Each number is 500 + 25 x the weight over the matrix's rms, rounded and kept within 0 to 999. Layers, rows and columns count from 0. Numbers have three digits each.

# layer 5 MLP up, 256x128, rms 0.1, rows 214-255, columns 0-63
499505497505455494503524485470478527476485511504473478507522497500480488501474535491571505500500505472471544543451502547532509452504501484491482496500525523470548515473548469524494486502488498
466490468513533531494472478507476534454499515513485524469530529487478517500480516535503480459524504533493518520470467536568490474493505504504479466467502512518495462488501487522518482507481505
503533501465507497539497517510461499505481497501544481510514537490480466481506487451492524472523498516471480479479513525470529489507499498515497508498502522530516534501485519517507535523510527
478504506513562477510516507487540508508512489511453520526492484500502498485476528526526467512471499450479498472529506514493493530484493547530505504511529502510476566493447505527495489492491536
522494498472487440455486517481478471517498521502504507503509474449446504466507540470549525487513507498513537472518501515551494505487525491480455491526514505477504493502488546462525451474483488
486525472509504511539541508489487522538508501544483488485472494512521488483466535528494466484475493532498488481507504537536487469518494499482543520513501459510502520513511504513498466460496505
503511467517511508504525478537532527521504513481503526482435500558503471515502518536461463491490505500481477486538524502473544498500530558498500465485474515507547530507508526473501500483496493
497504485479528488490509523486492487479516510473506485483469559467496471486502507528504486495520528506533499485479494469523531540499473490476459497508519481540490547513498555500535503544453552
462475502536511497464494510522493479457487490529561530532495510527519536516452510496497498533490523485488500522474491441493510477546445504513500486526493519521531481540490489493477494486498525
498508518512505507481519527527522502516500470506536491526510550559520480521537474497495469521481517521497493498466503470491497534433494491517551476519448495511487548521524516495479468508460509
506509523489511460474513502537474515509517488494483513502528494499535497517545499485476506483485471534484501498538458431512487474525526488454521491538517537469516472557475497486526484521524493
519513524459496501483523506450491460488489518473491524489501444505518503517490513518489513535480516517518480522496510524524541499523498492493485443470520517462513509496467497551494488502505515
476504523541508513499459506515447515466508488501495496477500478481512484495514500508482526546506483491542495527512478476477470455531488473457492491504493485515507478476512593486520499526530499
529501485466515533454498522505478511496479485481518488503489501514540486510496465509479470465494493479456496469539472468487487486490535516515533493526513538539536495498484528504498483492444526
476494485479487520477469487469531551513502496481501548452541483529480511504497485489481470536470530540529467546509526475541548514531552483469503501498523488470460493503493505488476469500493483
473520457511483497524492472497522527536498521481528465492502504486537433547508501504500481468501468512471505452489481490475501524532536449503517489498548510531494494468548496478466514503487494
512480504499470473478500515491488460542497494448505511503509476497475464521522502536447466477465488530514537509459502503523489499483496536493527471454497543519512533488471500506560529508476483
512501499488504535550441484487509484517481522457492458490519480565468514484512509489497508492481495488539489471466521467477514530498512471495540488526464508485508493483558529484496504446493519
492519485454481503511461544523488492492518461546506480506535485498479509494502482466514463548496490467504490498492496488473483508527466511488482519535468497520435476505519488482472481485479595
516486457527505489449522509457490523486536500486501513537500441529520514525532503513505461476495506519524492495553521486481518490489519467541515526508521516515529512525504485481531488481519499
527502518545465483501495521475509481544496453518507494479495505490507507450468496506475459498513562530513498498498467513527453490523526502507538500509475480487510529485487454497490475504523504
536507464524489506484472490512481526495548533499487498479499481517489465492496472491495516513500501511498484544504522538500560437530510461503522464501478506503443537540507480547501512475498461
498526491469509497489493477470466486505516468503555481522488519498540509503508471529497498491501523511478507504456492503505473468449496509454490485462505523515563510524512539519480513571480533
475490494487538513491518477501537509503471551482490468438521517494490464514540468461499523429490489496505500477491462502534517505522525512434525488464552465500523476488511504465475485503514506
465508444515480506496494501550516502496509510488530491514506554506510511511469536512497430485537504472488462489477554494517473524511506495560494475539516557489487462442503487501527507533537504
480546496509502549548496501482520518518482475502479489515515507557507535544516513487495491536520533464518507501526497513486517494515503501537445482481517517497465478455428531476478499498507503
508515513509495567462506534470487473516502528504457489508533477464493538466458486500487447553508493485506460472482557512498503455550546504543480495508492490486497528566467504475527488518484532
526524456510476504470533501472507542475488463521463486499483478492455485517471490510486475474466496539498498525489468492499495499494501530508486446491499471496492518512550510513469493490494518
527465465476471535517478530499481439503512516512507510515471499537475457490453476507498534486523514545543481507493573533481498498500480500480471523484469486508470522502512517536506483466483530
488497501516481473490493464547485505501486514534462483494542520553509496507529487483499514467518462473479499488509507499485541529516505519524519492520508529507498472490511537460488484520515556
489473473500489535499505493459501493497505517503483488448516489509537501520460505467519506482550520487502507535514513526524540508499484491514499479492520545450507519492485544476488484508506519
530516523453439517476469485484522504508504508485514485529502487495480517541486563518545555514508528474473511510471541513523505503486518504469506506484540518498502437506479424477492515476509517
532476492470518517473497501457477496485499513539469522484524486532438495545498547525481474483507483475501498511476482481461470485508465463516484526487471504483511501496506543482514528518483464
484510520495509511503464507503505482505529505474573517471527465488537488533469472468522513461513493504498464494507507527465543476519487496513536502495530525517505506503477495506483472525512511
472500509509542461485550507517526490487478467477531472457428462456515533510463503515484451477464463501492511517535463484517509485516460459496486485475514498506487466474542544525490489543506465
560486501524502467495502485508513512483511478527515475519429517496467483518529535527463506467495469516469480512489509563528523496482498497486512456497518535471541464503479478472508529463507495
522511518473533487475509554527550468507485471469505522490449524503529506496517440457522509515476485511477507473504519468512490495506538543516515495485498556492483472517493509480534508510485498
518478442501500529537469504488465465551481509505509473470477462499462531505502536523516503461483533497529525474485536484507502481540522501490562486485489481530489518493492513499502495538515517
523493511495528521503461492567504514526504534448522489502477486441541464511484518475518521508537502509468531528514537490479514513492500443459458491498507537519484488491491481496469496526468488
445538521464504478533524460524436450497494492524512444512441480497488494489504545468476492458511493515483491512465518451524509496449490532491472436525523485514491499511480514514505495518481497
511496504453498504461438489528487486467458447529536512490471493517480515478484532495465511479528523449515504476478504473507535526504512459532508509547477524489518507467478499448491476565557537
514525513497515504504492514511478475489483533484523550517488489512487490476536528471502499499559482490536524545457529508491508479467455493549510538472506518515506465511530481497542524513504495